config.toml
num_hidden_layers = 8
hidden_size = 256
num_attention_heads = 4
num_key_value_heads = 4
head_dim = 64
intermediate_size = 1024
vocab_size = 512
hidden_act = "gelu"
norm = "layernorm"
norm_place = "pre"
norm_eps = 1e-05
positions = "learned"
qk_norm = false
attn_scale = 0.125
bias = "none"
tie_word_embeddings = false
parallel_block = false
init = "trunc"
init_std_qkv = 0.0255
init_std_o = 0.0
init_std_up = 0.0255
init_std_down = 0.0
init_mimetic = 0.7
optimizer = "soap_variant"
learning_rate = 0.00507
beta1 = 0.95
beta2 = 0.98
weight_decay = 0.11
lr_head = 0.0105
max_grad_norm = 1.0
warmup_steps = 200
schedule = "wsd"
decay_fraction = 0.875
decay_shape = "linear"
final_lr_fraction = 0.0
batch_tokens = 131072
max_seq_len = 128
doc_mask = true
train_tokens = 457200000
max_steps = 3489
dataset = "wikipedia_en"
Each number is 200 + 20 x the weight over its row's rms, rounded and kept within 0 to 999. Layers, rows and columns count from 0. The size before them is the row's rms in percent of the matrix's.

# q: layer 3 attention query, 256x256, rms 0.138, rows 115-127, columns 128-255
# k: layer 3 attention key, 256x256, rms 0.141, rows 115-127, columns 128-255
# v: layer 3 attention value, 256x256, rms 0.13, rows 64-77, columns 128-255
# o: layer 3 attention output (transposed), 256x256, rms 0.117, rows 64-77, columns 128-255
q115,100,188,233,175,212,204,215,186,178,206,161,207,230,179,209,182,192,195,181,184,213,250,225,200,182,202,181,182,203,228,163,216,218,235,205,234,220,196,213,210,185,232,217,199,208,214,206,182,225,205,191,232,206,190,216,204,208,192,175,191,181,210,196,199,214,202,237,199,177,193,223,200,209,216,175,223,185,173,172,171,238,182,202,193,229,195,200,171,178,212,226,202,193,185,187,222,233,192,208,190,249,182,172,209,212,197,164,231,180,182,214,196,201,176,185,194,188,207,222,184,205,185,165,226,180,194,206,211,209
k115,095,190,200,189,195,153,203,198,230,168,206,205,194,195,220,201,199,209,204,206,178,220,212,208,229,190,198,218,226,214,213,192,183,196,189,187,190,211,211,250,232,194,192,235,195,226,185,238,215,188,207,229,205,191,247,198,198,179,210,219,193,186,198,208,241,224,200,206,199,207,211,208,178,218,240,192,174,205,212,233,185,212,205,225,179,181,199,205,199,187,188,214,241,166,193,214,183,211,222,202,185,188,204,230,160,183,198,207,219,190,230,188,161,201,230,216,168,235,174,194,182,190,175,203,217,198,178,205,178
q116,105,178,196,221,218,185,226,193,199,205,219,188,194,208,192,199,207,202,201,198,224,195,216,218,252,184,229,218,224,198,209,201,235,207,161,193,176,197,163,221,212,230,203,207,188,210,225,215,193,234,210,245,211,224,194,198,186,209,209,198,171,174,210,207,211,194,177,175,218,193,197,206,203,212,186,230,183,168,211,206,156,183,229,207,192,209,172,216,210,215,243,219,218,207,203,229,221,213,216,231,189,208,201,169,203,188,218,233,202,212,193,216,201,198,216,180,197,195,193,191,169,198,217,210,204,203,176,158,220
k116,098,220,186,174,224,216,205,234,195,192,213,163,210,206,242,216,207,214,223,218,174,214,190,200,178,215,204,215,214,208,200,201,176,195,191,170,192,166,179,195,193,185,196,212,199,197,219,199,206,203,232,162,193,209,202,192,154,188,217,202,166,184,175,212,186,213,213,164,190,190,194,194,171,175,215,179,214,162,210,173,207,199,208,182,227,208,171,192,214,194,188,241,219,235,207,182,170,264,203,190,191,215,213,211,192,192,217,174,200,195,233,227,228,192,184,190,251,182,202,187,178,210,220,165,174,197,224,202,235
q117,103,200,264,197,183,222,212,219,211,173,221,201,169,219,208,182,197,194,210,182,188,206,225,220,188,191,188,182,200,185,190,220,207,230,198,179,162,208,217,194,203,217,203,208,212,212,213,179,203,204,193,199,226,180,218,171,160,189,180,233,157,223,229,224,200,199,200,206,228,215,169,167,218,236,191,210,215,211,190,181,204,203,185,177,222,227,213,170,182,188,213,213,188,184,228,196,219,211,206,189,179,212,189,233,179,237,180,173,181,222,200,200,207,181,200,192,170,205,164,205,201,187,149,241,191,179,189,194,194
k117,099,212,196,223,178,185,198,220,214,199,204,208,214,165,195,200,202,166,182,197,205,187,212,181,190,262,197,203,236,167,181,160,206,196,163,178,211,218,231,179,249,193,171,214,213,201,183,200,215,248,203,185,175,221,188,176,221,210,209,224,234,198,213,183,204,194,199,200,203,181,208,204,220,185,185,188,237,195,165,227,175,142,191,189,198,193,209,214,202,207,187,189,192,181,200,220,211,174,216,166,216,215,225,171,215,215,192,207,187,207,205,190,186,240,184,202,185,181,169,228,167,191,209,204,172,179,189,216,196
q118,101,160,171,246,149,220,213,233,214,186,210,240,220,203,200,216,214,226,214,227,188,220,185,206,208,190,192,195,223,216,205,219,220,147,195,244,207,179,178,202,191,195,151,179,197,211,181,182,173,185,189,186,177,204,176,228,172,196,188,192,208,211,201,226,169,204,209,177,243,203,185,203,207,174,183,210,209,211,179,183,203,187,171,186,205,168,213,226,243,169,230,190,212,182,188,191,193,187,218,196,235,190,187,213,188,233,181,230,194,169,252,173,210,223,208,209,182,205,189,179,181,252,197,186,231,213,188,200,225
k118,099,194,183,188,164,232,216,216,264,159,193,205,200,205,166,220,173,191,217,190,210,228,184,191,185,227,200,187,259,206,230,202,169,217,184,204,194,185,228,185,179,194,221,201,210,218,184,156,213,195,179,226,216,232,183,184,213,177,199,220,170,199,199,176,209,215,209,222,208,201,209,194,227,195,230,194,201,187,200,188,160,178,174,190,221,186,199,230,211,204,174,194,178,234,219,209,209,195,196,174,192,161,212,197,231,189,223,153,180,218,218,176,209,166,168,185,225,198,195,225,239,210,201,204,216,193,211,211,224
q119,100,184,227,181,183,192,213,200,210,224,224,185,227,211,206,198,213,221,182,232,166,206,217,210,221,162,237,153,194,206,184,199,197,180,157,205,201,182,150,178,194,220,166,187,185,201,211,196,215,210,219,229,211,168,206,195,172,183,216,200,233,204,191,233,183,176,227,227,182,226,194,201,213,195,226,212,216,213,157,210,223,203,170,171,189,180,175,190,224,215,205,145,201,200,232,215,183,228,210,211,189,186,174,198,180,206,215,206,174,246,199,214,193,221,220,182,220,180,170,181,201,185,181,179,173,199,196,184,186
k119,097,171,189,175,176,174,186,197,172,217,241,185,218,226,239,166,217,211,154,186,206,179,193,188,193,223,190,180,204,210,180,241,243,208,220,183,187,177,202,173,177,223,194,202,198,165,196,192,228,220,198,179,197,194,241,200,194,230,206,204,200,217,175,196,195,225,222,194,243,216,184,243,211,196,185,176,189,179,191,205,228,220,153,185,212,184,193,187,169,162,188,162,189,218,194,190,193,197,210,181,173,207,229,215,190,204,192,203,199,171,228,209,171,227,245,205,185,221,163,209,233,232,214,198,220,174,178,201,205
q120,105,203,237,220,204,194,205,214,180,208,182,196,174,213,200,199,202,204,193,188,210,197,201,221,198,201,190,215,199,166,213,178,197,232,213,198,171,184,192,188,198,226,190,203,184,207,206,201,183,236,235,271,205,177,179,191,206,196,208,214,195,207,199,212,179,220,223,236,188,216,239,211,195,190,203,219,189,198,247,197,176,171,213,176,171,207,204,203,183,195,217,144,198,218,178,193,205,173,201,224,179,196,190,204,200,232,189,208,190,190,184,191,237,234,239,197,200,182,207,228,210,191,204,202,203,183,204,228,200
k120,102,235,191,174,168,193,193,211,204,197,245,230,201,213,192,206,177,209,207,185,177,187,186,184,183,203,207,186,191,210,213,199,206,194,232,176,191,180,217,187,184,175,215,199,209,203,186,170,199,198,200,206,227,200,180,170,195,198,188,202,199,218,231,210,171,187,189,170,223,210,206,218,188,217,224,171,154,215,231,231,171,205,179,210,189,181,203,159,181,207,212,206,212,215,204,235,241,203,221,170,203,245,211,188,206,180,199,220,211,188,196,216,182,201,196,177,219,212,177,198,171,196,219,228,231,203,209,242,202
q121,098,216,165,229,217,217,213,202,166,190,210,212,209,186,176,193,205,201,179,163,179,187,205,196,164,222,184,202,163,198,181,173,197,189,208,182,190,183,170,230,185,190,172,211,201,223,182,181,239,189,225,217,165,193,155,188,213,187,194,184,243,198,177,207,198,230,217,197,228,215,197,195,184,200,180,166,222,187,207,242,211,170,186,216,185,201,231,198,227,184,204,180,205,187,198,207,180,217,210,222,219,186,189,230,193,195,185,188,223,222,181,203,201,194,207,203,232,210,193,193,193,203,200,212,174,185,210,206,188
k121,097,221,204,210,224,193,209,214,204,197,183,191,201,200,171,194,208,174,181,194,202,227,173,184,212,216,210,201,191,197,188,174,198,214,217,234,181,172,174,204,186,213,221,196,194,225,187,151,179,213,229,196,226,196,168,224,189,200,214,194,224,171,212,226,210,213,197,179,200,211,229,184,195,210,210,183,199,243,198,192,157,180,210,168,201,205,232,183,213,186,186,191,185,203,190,182,212,167,153,216,203,201,200,179,188,228,211,223,209,197,195,166,187,211,201,185,214,215,200,179,218,223,202,189,215,167,183,180,228
q122,105,217,201,215,197,189,215,205,210,206,200,183,218,223,178,236,188,205,204,227,183,198,211,183,218,194,156,204,228,174,208,215,169,225,218,190,198,146,203,238,175,204,195,213,217,224,204,181,190,197,210,201,200,207,181,227,168,185,226,208,187,211,180,210,190,170,183,212,178,175,202,198,207,220,205,187,200,135,209,181,213,184,194,178,180,219,199,160,223,203,241,233,205,231,176,224,206,187,207,178,188,209,194,180,177,205,176,193,231,204,189,213,215,197,195,189,207,210,226,203,212,225,225,230,196,203,224,158,227
k122,101,204,247,200,194,195,207,197,209,223,214,198,251,221,176,221,254,195,219,197,199,199,190,174,192,202,207,201,193,192,219,173,178,190,205,193,216,159,214,175,213,217,186,207,233,199,223,202,164,202,209,194,181,204,184,219,210,161,213,232,212,221,149,194,230,200,218,216,252,176,175,208,185,228,217,182,189,208,194,220,192,187,219,230,202,211,218,195,161,201,209,203,196,220,219,200,191,192,193,209,225,207,222,199,151,215,207,217,199,208,186,198,217,181,240,175,243,223,215,188,221,177,208,190,203,200,183,187,172
q123,098,170,228,216,178,173,188,177,164,171,196,213,224,213,176,179,212,176,195,215,186,206,203,210,213,189,187,173,180,195,204,207,194,209,212,204,212,212,217,221,186,160,208,188,211,190,201,192,202,245,222,204,211,232,206,240,210,206,210,242,179,216,204,219,206,248,204,160,245,185,204,195,219,169,207,216,218,232,208,188,160,218,216,214,194,163,219,194,229,216,182,196,176,163,223,167,185,221,217,172,206,206,223,180,207,191,201,189,194,224,226,188,186,216,223,207,178,175,205,210,222,228,177,223,231,199,173,237,185
k123,102,244,192,210,227,188,187,177,207,196,175,210,172,187,186,190,200,249,176,193,218,194,192,202,204,207,195,184,239,177,217,198,159,195,190,167,227,198,157,202,189,207,175,176,175,217,219,210,210,230,206,195,201,216,203,179,194,214,210,150,203,228,187,180,221,186,177,194,225,200,211,200,175,213,219,193,180,208,200,197,215,186,198,205,198,206,215,238,221,185,215,203,210,213,214,222,147,207,176,197,190,241,180,243,181,197,187,221,177,202,222,178,238,186,185,199,223,182,210,232,169,189,187,206,171,192,217,204,233
q124,101,209,193,213,194,216,192,166,168,209,213,180,183,233,199,199,216,211,219,207,195,177,196,203,205,209,189,181,207,144,179,187,232,185,174,225,175,198,237,203,215,238,201,209,181,212,180,183,196,210,172,215,189,193,166,212,194,242,207,222,153,181,181,209,189,178,230,177,220,211,178,171,215,208,201,245,193,210,198,214,183,197,215,198,183,158,183,196,223,177,221,215,220,181,175,190,196,188,192,224,214,217,223,178,180,174,220,231,217,208,206,220,189,217,162,196,171,206,215,177,193,168,235,210,167,173,224,213,202
k124,097,206,207,178,228,155,235,182,198,207,196,187,190,219,169,206,199,170,179,206,224,195,209,195,186,206,235,222,193,232,190,232,178,193,168,182,220,210,203,177,212,220,208,228,216,185,211,201,188,179,197,227,226,176,243,191,160,187,231,191,203,176,208,249,186,167,199,209,197,174,206,161,191,196,215,179,200,189,215,202,208,198,197,197,237,186,184,215,211,185,200,230,148,182,199,190,189,244,214,202,189,213,165,206,235,181,191,220,194,196,203,178,186,187,208,192,194,173,227,196,222,236,257,207,209,199,202,186,195
q125,103,173,231,195,235,229,213,167,178,216,158,214,204,239,207,174,221,187,224,176,155,181,212,179,201,178,193,202,216,171,178,216,207,174,184,186,204,193,178,190,192,177,192,191,190,174,192,204,201,192,191,212,188,222,217,207,144,218,221,186,212,191,197,187,217,184,230,212,170,203,190,190,191,201,182,169,157,219,199,167,214,189,159,253,241,193,217,225,219,227,211,198,216,190,209,226,167,200,209,239,205,194,202,172,199,212,185,182,207,166,204,214,197,212,190,189,175,224,204,188,177,196,198,211,235,210,220,238,211
k125,096,209,186,211,225,213,194,203,186,198,200,199,217,197,181,146,192,212,217,213,206,152,203,210,229,192,200,226,203,211,172,218,163,206,185,205,121,187,195,194,228,208,169,197,191,211,223,209,153,225,224,212,206,177,201,183,217,192,191,224,198,197,198,167,212,183,232,183,215,183,199,228,190,199,190,196,206,189,158,176,196,193,195,205,237,227,215,195,181,185,205,205,218,210,206,200,176,202,216,178,216,185,198,214,230,200,146,202,231,187,213,179,221,159,197,209,219,189,195,193,216,180,193,186,209,215,190,202,222
q126,104,191,224,253,185,209,217,170,215,200,233,177,186,180,185,182,217,193,194,218,196,192,215,189,198,220,190,203,216,225,202,192,186,181,226,184,232,169,149,173,139,213,221,211,183,189,149,199,209,177,224,188,191,178,223,207,204,219,191,205,210,222,214,198,190,217,202,213,204,191,205,216,192,212,180,218,209,203,165,174,222,234,201,215,223,182,157,195,192,242,202,195,204,222,224,184,202,221,224,206,151,218,189,167,187,199,230,189,207,176,201,200,199,178,190,206,203,207,195,188,182,201,223,183,212,231,157,202,206
k126,103,187,193,209,182,200,212,181,192,239,191,207,216,204,205,224,204,170,189,213,218,234,209,224,191,208,194,223,214,215,188,200,207,201,193,185,169,152,221,221,204,195,232,215,191,185,223,199,217,180,206,200,214,183,200,176,194,190,211,192,210,215,211,178,213,175,169,201,160,204,235,216,166,180,232,216,221,175,173,197,216,200,212,189,196,188,207,243,166,173,215,201,209,218,202,169,229,183,200,197,192,194,177,230,216,224,158,191,219,191,242,221,206,200,229,226,194,225,208,244,238,224,184,195,231,206,196,187,204
q127,099,240,169,171,192,181,190,164,220,184,198,212,213,185,225,199,201,195,206,206,182,191,192,184,226,237,209,201,124,226,214,223,182,203,207,187,181,222,228,221,186,187,226,216,228,210,162,185,205,193,197,227,212,208,228,231,183,178,218,200,203,161,188,227,189,214,213,190,187,224,187,217,197,201,193,209,197,203,207,211,190,208,208,167,196,216,213,168,178,209,211,157,181,190,216,221,209,174,177,200,184,233,185,211,161,200,197,176,232,212,233,170,195,200,202,212,166,183,171,204,169,200,204,198,160,201,202,190,157
k127,100,171,226,224,189,203,169,205,208,194,211,178,202,172,183,210,171,215,174,211,180,218,206,217,227,229,222,163,221,209,193,201,249,213,201,166,203,207,217,215,180,191,212,190,200,176,182,206,189,158,211,233,208,167,209,224,196,249,222,187,213,171,176,225,202,194,187,181,242,222,206,186,208,204,196,186,173,210,209,197,233,180,196,211,222,198,174,195,204,217,205,183,184,221,168,197,204,181,191,189,214,185,200,198,200,193,168,207,219,218,198,213,213,201,182,180,160,221,192,196,220,210,191,207,177,211,237,233,205
v64,101,188,199,173,203,200,196,200,199,204,211,235,154,238,196,167,216,215,207,238,215,211,226,192,198,201,180,203,215,221,175,214,220,192,221,202,193,194,205,233,206,187,201,166,216,208,178,207,191,158,190,236,175,201,209,192,233,218,205,204,237,185,168,209,163,231,181,191,198,183,184,197,190,178,208,179,196,197,209,213,200,190,180,215,211,212,182,191,213,215,216,199,200,181,185,218,188,200,228,182,191,222,196,215,230,226,191,194,166,203,171,195,197,191,209,215,216,211,218,204,186,202,247,180,187,201,196,202,255
o64,097,201,200,199,216,230,188,183,209,214,184,164,219,184,190,186,233,219,175,202,218,177,217,192,229,199,182,197,212,176,192,218,190,204,193,200,212,206,201,190,211,206,186,214,199,234,202,202,221,193,247,209,185,217,197,191,209,215,235,219,222,217,243,182,200,180,178,195,209,204,180,209,183,190,217,171,160,196,202,220,211,200,223,192,174,211,168,130,160,195,214,208,159,202,217,211,222,194,203,155,178,201,213,202,200,223,231,189,191,221,167,174,206,211,173,190,208,208,212,215,238,191,205,187,200,183,191,231,187
v65,099,221,212,202,141,178,202,210,242,220,181,182,153,206,221,203,237,197,228,207,185,196,196,185,187,220,175,186,210,206,206,185,196,194,199,222,204,214,163,217,200,174,207,199,179,217,189,186,189,182,181,191,222,191,180,230,178,166,185,192,179,208,190,211,233,204,160,202,176,214,217,177,221,182,193,188,212,189,227,215,224,207,194,184,174,204,206,194,187,198,183,160,211,210,185,186,210,224,189,216,182,191,208,168,178,196,214,217,199,219,214,228,196,228,207,192,221,153,206,259,195,228,179,229,148,229,159,220,193
o65,096,179,219,216,228,189,197,189,184,219,215,213,246,156,255,185,211,181,165,185,181,203,193,233,155,199,179,202,219,225,185,208,158,189,222,203,169,174,206,220,192,246,173,169,169,203,201,193,223,202,173,175,203,189,213,199,163,197,187,189,201,209,220,200,172,165,167,206,195,221,208,209,209,204,244,227,198,189,191,195,210,186,213,194,192,216,213,211,208,209,203,193,218,203,181,182,176,197,206,204,195,200,166,213,208,206,207,167,201,192,219,204,186,201,217,216,169,209,212,188,162,219,196,200,217,183,231,204,213
v66,100,219,190,159,226,223,198,204,218,181,179,197,157,172,185,212,206,217,219,201,205,226,196,198,190,189,212,219,174,193,187,170,198,201,202,164,218,200,191,187,194,221,220,201,181,209,180,186,232,195,190,174,195,217,198,238,183,174,216,248,232,209,185,208,174,197,218,157,177,213,202,194,188,200,168,234,210,179,193,195,191,198,182,139,215,154,236,231,257,202,208,206,202,230,197,250,197,193,220,184,181,200,201,186,214,184,210,196,189,191,211,223,169,208,198,226,218,219,198,211,221,245,180,215,218,198,175,194,183
o66,098,220,183,232,240,213,201,219,196,214,215,217,210,186,223,206,180,177,193,160,182,179,174,197,162,166,173,213,214,194,208,229,180,210,191,214,225,203,180,180,204,143,197,236,198,203,191,215,164,198,214,211,204,191,229,164,216,179,165,209,200,222,175,172,204,252,232,196,206,196,215,185,225,168,238,185,195,188,190,185,216,192,227,199,190,196,206,212,176,221,167,216,217,218,222,192,166,231,226,192,207,173,207,219,214,199,199,203,191,213,213,149,201,200,176,200,227,194,190,202,166,223,190,197,214,217,182,194,197
v67,106,186,177,234,197,191,209,195,211,222,232,198,183,219,173,214,197,224,196,213,191,209,193,171,173,179,186,213,235,220,229,182,218,212,170,202,201,210,201,203,225,198,193,211,229,196,226,180,192,209,205,206,202,192,170,207,186,191,209,214,201,196,220,240,217,205,193,218,184,219,208,213,213,189,184,220,194,174,224,202,209,192,230,182,198,251,224,224,180,191,204,223,202,189,186,197,225,203,205,198,217,208,143,212,201,219,181,168,224,230,190,200,191,164,188,175,198,196,191,208,193,198,199,220,178,200,214,178,215
o67,098,203,241,164,163,178,191,174,205,187,191,184,198,243,231,198,181,184,213,193,207,200,202,199,212,194,202,214,175,190,206,227,209,173,194,185,204,216,206,190,175,184,201,195,211,203,225,206,190,231,205,218,197,220,194,196,154,231,205,211,188,190,215,218,202,218,199,198,207,199,212,172,191,194,216,195,211,225,210,197,221,229,169,202,219,210,191,189,224,173,178,171,179,184,191,197,201,192,232,173,199,227,187,205,223,193,198,197,192,218,168,197,197,180,243,182,158,190,215,213,201,238,202,185,213,182,248,248,197
v68,096,174,231,227,166,203,167,184,218,187,201,205,157,209,228,195,189,166,185,228,227,228,186,191,218,216,191,169,175,191,172,219,197,196,220,207,224,186,192,205,231,205,180,184,244,171,210,164,175,202,175,187,230,222,202,233,172,233,216,207,199,175,235,218,224,221,189,178,196,184,197,199,203,204,205,182,250,173,200,196,190,185,210,207,164,205,162,177,206,198,193,205,218,232,198,198,203,223,241,173,200,225,216,234,208,223,177,179,241,183,185,178,220,196,218,163,200,192,180,206,175,184,207,233,222,198,192,209,189
o68,092,183,171,217,197,173,179,191,231,200,169,213,236,181,230,200,198,212,186,177,158,197,210,194,194,189,229,210,189,200,203,212,201,228,198,187,222,214,192,159,215,234,194,227,219,187,206,222,163,243,201,180,233,197,225,213,168,224,179,174,201,175,208,207,191,142,204,171,196,160,215,193,201,211,169,219,214,197,190,194,183,231,191,157,207,194,193,203,174,192,196,217,204,221,224,201,225,188,176,196,188,174,184,185,161,182,201,200,197,208,204,194,163,212,201,194,222,205,218,206,210,186,182,197,207,227,248,181,177
v69,100,203,220,220,152,226,187,242,210,226,194,181,204,227,191,197,173,229,204,193,213,191,204,211,214,196,187,210,209,176,214,195,216,192,193,188,192,219,167,182,205,194,205,194,189,186,170,163,233,201,221,197,183,147,209,230,205,176,206,238,188,204,204,193,228,188,201,206,194,159,220,215,196,221,204,182,192,224,224,231,196,190,206,183,196,189,180,134,157,176,184,198,169,231,216,198,167,194,180,178,254,169,250,164,210,215,192,221,229,186,206,191,170,216,178,219,239,189,207,201,192,225,209,175,214,196,182,226,187
o69,095,198,187,209,189,199,175,187,205,182,218,205,234,180,183,176,196,200,191,204,173,192,217,200,182,227,228,219,185,206,183,184,186,231,221,183,203,177,219,220,177,178,217,223,224,181,226,202,203,176,203,200,212,189,206,169,196,193,219,149,211,197,212,218,219,204,169,230,195,186,210,174,179,216,238,246,184,207,249,177,212,198,194,235,194,209,220,239,236,190,181,194,194,180,209,171,193,191,215,193,205,212,172,160,243,208,183,169,192,156,232,180,187,185,184,238,189,200,197,208,177,216,190,225,199,212,196,159,199
v70,103,209,177,229,204,194,220,198,201,192,164,181,198,201,174,187,227,185,210,230,201,181,197,195,246,174,215,204,238,209,200,199,201,207,204,200,214,159,198,231,161,206,215,212,210,204,198,194,191,225,188,227,225,197,153,182,214,217,232,177,192,172,196,197,213,195,219,192,192,188,209,204,212,160,223,222,203,226,204,218,169,179,208,201,229,227,215,213,181,198,190,174,185,224,176,196,168,224,188,176,179,175,202,199,168,195,181,215,158,176,216,204,158,204,190,203,235,171,210,208,186,191,228,201,198,179,164,167,220
o70,090,174,200,200,225,178,187,219,172,210,208,224,216,211,188,211,205,219,172,163,187,183,213,171,199,216,189,205,198,215,182,211,201,210,208,228,163,193,203,183,150,219,199,232,228,195,167,189,207,217,229,200,203,165,191,224,164,187,218,201,224,214,225,184,196,173,155,237,191,216,215,202,177,203,184,174,221,206,210,191,228,186,236,193,213,223,197,190,187,191,237,194,206,220,194,197,213,200,194,208,199,174,244,167,231,154,226,220,210,192,204,159,196,220,206,219,167,210,211,171,204,203,190,197,147,226,238,211,203
v71,111,223,210,184,158,212,219,187,190,228,201,189,183,226,218,199,214,193,199,215,178,194,220,193,182,180,190,199,179,220,198,193,195,215,177,181,201,192,224,218,206,195,203,218,191,179,218,226,156,218,204,212,219,208,168,206,217,197,206,237,181,208,236,204,185,199,212,199,210,229,229,215,203,219,210,205,171,233,196,228,158,196,229,235,216,229,216,167,225,157,235,215,178,181,182,198,214,177,221,200,184,217,185,192,184,189,153,191,218,190,198,177,222,209,205,197,223,213,190,182,200,227,248,192,202,210,195,199,214
o71,101,206,238,168,196,140,197,191,192,210,234,203,202,212,193,202,220,233,175,173,216,175,196,186,190,202,193,188,223,224,173,226,213,178,224,192,220,195,194,177,216,173,211,197,199,217,202,196,160,224,170,219,157,195,191,242,221,215,179,152,218,212,182,195,258,215,229,239,194,207,216,197,199,200,184,197,201,216,221,207,194,202,206,187,195,177,193,197,129,206,179,196,169,200,216,175,228,180,206,192,172,193,208,195,183,215,185,206,202,211,228,189,188,175,229,232,193,215,227,207,165,142,154,227,195,197,190,188,202
v72,105,157,217,219,176,187,215,239,224,159,188,231,184,218,176,230,233,181,201,178,185,216,191,212,205,179,183,180,253,227,191,180,222,219,194,197,237,214,175,210,230,189,224,178,190,211,235,217,231,233,225,203,181,183,225,222,204,188,194,189,170,218,172,199,199,179,220,232,200,191,188,166,199,195,188,175,169,199,232,185,206,211,211,214,233,176,208,206,221,193,212,216,203,208,193,218,225,185,178,252,191,193,193,217,195,183,217,229,189,182,195,195,205,196,215,179,208,228,187,186,214,215,209,205,191,186,186,170,166
o72,099,210,202,173,183,208,235,262,203,194,219,201,210,213,171,194,234,208,229,192,221,207,223,191,199,230,172,221,182,170,203,200,190,191,208,206,196,173,200,202,204,192,217,208,181,227,200,215,198,199,194,203,193,217,228,216,183,215,230,190,219,200,221,166,162,252,160,179,175,190,215,168,224,209,189,190,182,213,205,197,228,188,205,216,186,191,209,224,215,230,259,194,172,200,180,191,228,188,191,219,187,204,212,192,217,205,196,173,182,209,223,180,190,210,218,191,178,208,168,191,187,243,157,180,226,206,203,208,244
v73,100,174,206,204,185,207,169,200,198,227,197,176,197,236,188,209,160,235,170,194,228,188,200,204,211,157,230,193,201,211,195,226,241,168,227,197,238,241,191,227,231,216,205,212,191,204,229,197,184,188,203,214,217,178,203,210,174,200,191,202,184,205,215,200,179,221,212,190,214,170,230,198,203,203,218,156,187,226,208,166,219,171,200,214,165,203,173,182,161,208,234,187,210,170,229,189,224,222,170,213,183,186,189,216,189,194,233,217,226,216,221,209,209,212,206,199,189,198,185,194,210,176,227,195,216,162,206,189,226
o73,096,164,193,231,175,181,212,211,194,169,216,175,180,185,187,223,214,195,201,191,190,222,206,202,180,211,177,220,191,240,201,184,197,217,235,187,244,207,202,196,197,199,183,199,160,226,211,190,178,197,184,204,211,188,216,165,186,191,207,172,223,173,217,191,209,172,179,178,198,173,201,211,197,202,172,189,188,220,208,185,156,194,187,221,155,199,194,205,190,209,159,196,178,228,167,185,214,175,211,188,206,212,175,240,199,174,204,200,204,200,162,193,176,170,179,172,181,195,197,205,229,190,184,200,173,169,200,207,183
v74,098,186,224,204,232,217,195,191,164,220,205,219,220,185,212,161,214,189,183,211,220,212,198,207,153,203,201,209,214,220,203,184,211,182,211,168,193,201,221,177,199,222,196,181,218,142,160,204,186,189,168,171,234,191,193,222,195,224,194,210,192,211,219,200,135,226,194,213,185,189,197,178,214,237,205,203,187,206,197,190,181,163,215,228,196,223,203,191,182,195,200,197,202,194,197,169,205,205,176,205,211,191,189,241,206,187,193,212,187,180,165,193,198,187,206,195,198,214,186,235,187,235,201,200,176,204,195,194,211
o74,094,192,183,175,206,187,205,181,237,214,217,165,210,218,195,172,201,224,222,227,172,174,179,205,216,175,188,186,189,201,210,221,196,194,199,188,191,177,197,182,171,175,173,178,236,181,176,191,210,179,218,191,221,211,203,217,187,185,165,162,201,196,196,171,250,187,223,193,196,185,199,210,211,195,182,222,211,180,200,177,220,222,170,207,224,186,173,196,219,191,208,236,212,191,215,198,185,175,226,176,167,190,189,188,190,226,210,191,195,173,222,209,185,211,210,217,215,199,188,190,255,153,175,213,196,189,224,209,189
v75,110,184,214,206,182,190,205,221,216,198,201,163,188,200,204,181,195,196,189,232,211,175,229,186,214,209,209,209,191,163,174,192,184,205,188,170,163,203,172,199,217,198,170,174,213,198,199,194,176,197,161,190,207,202,227,169,162,177,209,181,170,210,201,183,211,194,176,187,237,179,172,178,194,210,167,227,211,230,169,183,223,215,192,219,210,204,214,174,187,200,206,203,209,250,205,203,226,210,283,203,194,187,202,224,228,225,183,192,180,187,174,207,188,182,202,179,200,156,170,171,198,215,226,212,225,215,217,251,207
o75,101,172,208,226,182,227,214,189,207,223,194,216,231,184,215,234,220,220,161,208,187,192,180,186,213,195,210,170,222,192,198,218,199,199,210,207,204,211,209,198,225,185,195,228,153,197,242,222,189,201,224,173,214,206,187,209,190,224,194,189,213,190,207,155,168,178,235,216,188,152,193,206,192,191,220,149,231,154,201,207,193,185,222,219,174,261,198,189,212,204,200,212,194,172,208,216,192,190,195,220,145,213,226,144,187,187,201,192,203,199,235,220,210,207,206,186,239,195,215,202,234,201,240,205,172,200,177,190,211
v76,102,158,196,179,217,215,267,198,214,219,220,203,198,206,220,176,207,213,192,191,202,222,205,185,191,154,213,200,196,191,190,224,258,187,199,239,156,214,219,177,211,166,173,211,253,206,197,199,200,159,163,206,219,243,183,216,207,226,188,183,167,205,192,195,208,199,210,176,179,210,193,205,150,231,209,220,205,162,175,212,204,213,185,180,196,208,206,215,173,182,204,184,166,224,209,201,208,211,192,200,183,198,205,199,219,221,214,182,193,216,224,214,209,209,200,185,221,194,215,202,197,196,185,176,200,175,207,213,189
o76,095,216,216,193,194,190,214,217,200,199,177,220,208,214,214,203,247,199,217,213,171,195,227,166,199,207,258,200,186,182,149,217,153,214,206,198,171,187,173,174,176,205,174,188,213,192,207,201,201,202,221,227,203,211,229,208,203,170,186,170,197,198,204,207,182,231,214,203,186,220,178,222,244,216,218,183,180,157,198,159,186,213,209,177,200,242,236,217,211,214,217,188,173,172,127,246,206,198,190,201,206,214,214,200,236,213,163,223,235,201,209,193,189,213,197,217,183,206,208,193,188,183,209,208,200,206,219,223,186
v77,099,195,252,192,182,211,199,215,202,231,213,220,238,201,194,199,189,192,194,198,212,165,182,216,216,208,223,179,166,212,186,212,210,208,185,213,174,196,191,233,180,187,177,189,210,223,187,194,184,191,190,175,207,219,179,187,206,187,157,164,193,193,159,174,182,209,229,213,235,217,195,201,203,185,209,191,191,190,181,202,200,200,211,231,166,198,190,176,205,213,206,204,216,174,197,190,201,202,236,194,225,182,229,184,171,185,233,203,191,185,178,218,215,240,216,184,167,191,203,221,246,201,223,230,154,191,209,184,203
o77,094,188,183,200,142,168,215,189,217,227,216,161,190,174,197,188,208,212,180,176,214,216,204,215,174,215,181,192,189,214,190,205,205,206,223,212,220,182,207,207,180,200,186,167,198,208,210,180,222,174,141,204,191,215,226,198,211,232,195,203,207,225,183,195,186,202,212,185,162,232,183,185,206,215,189,192,178,205,188,194,155,186,195,193,202,176,195,207,211,191,167,215,191,176,189,206,206,188,154,195,180,193,188,203,158,216,218,232,248,195,227,194,175,185,177,184,226,187,190,204,172,175,143,189,200,219,207,201,181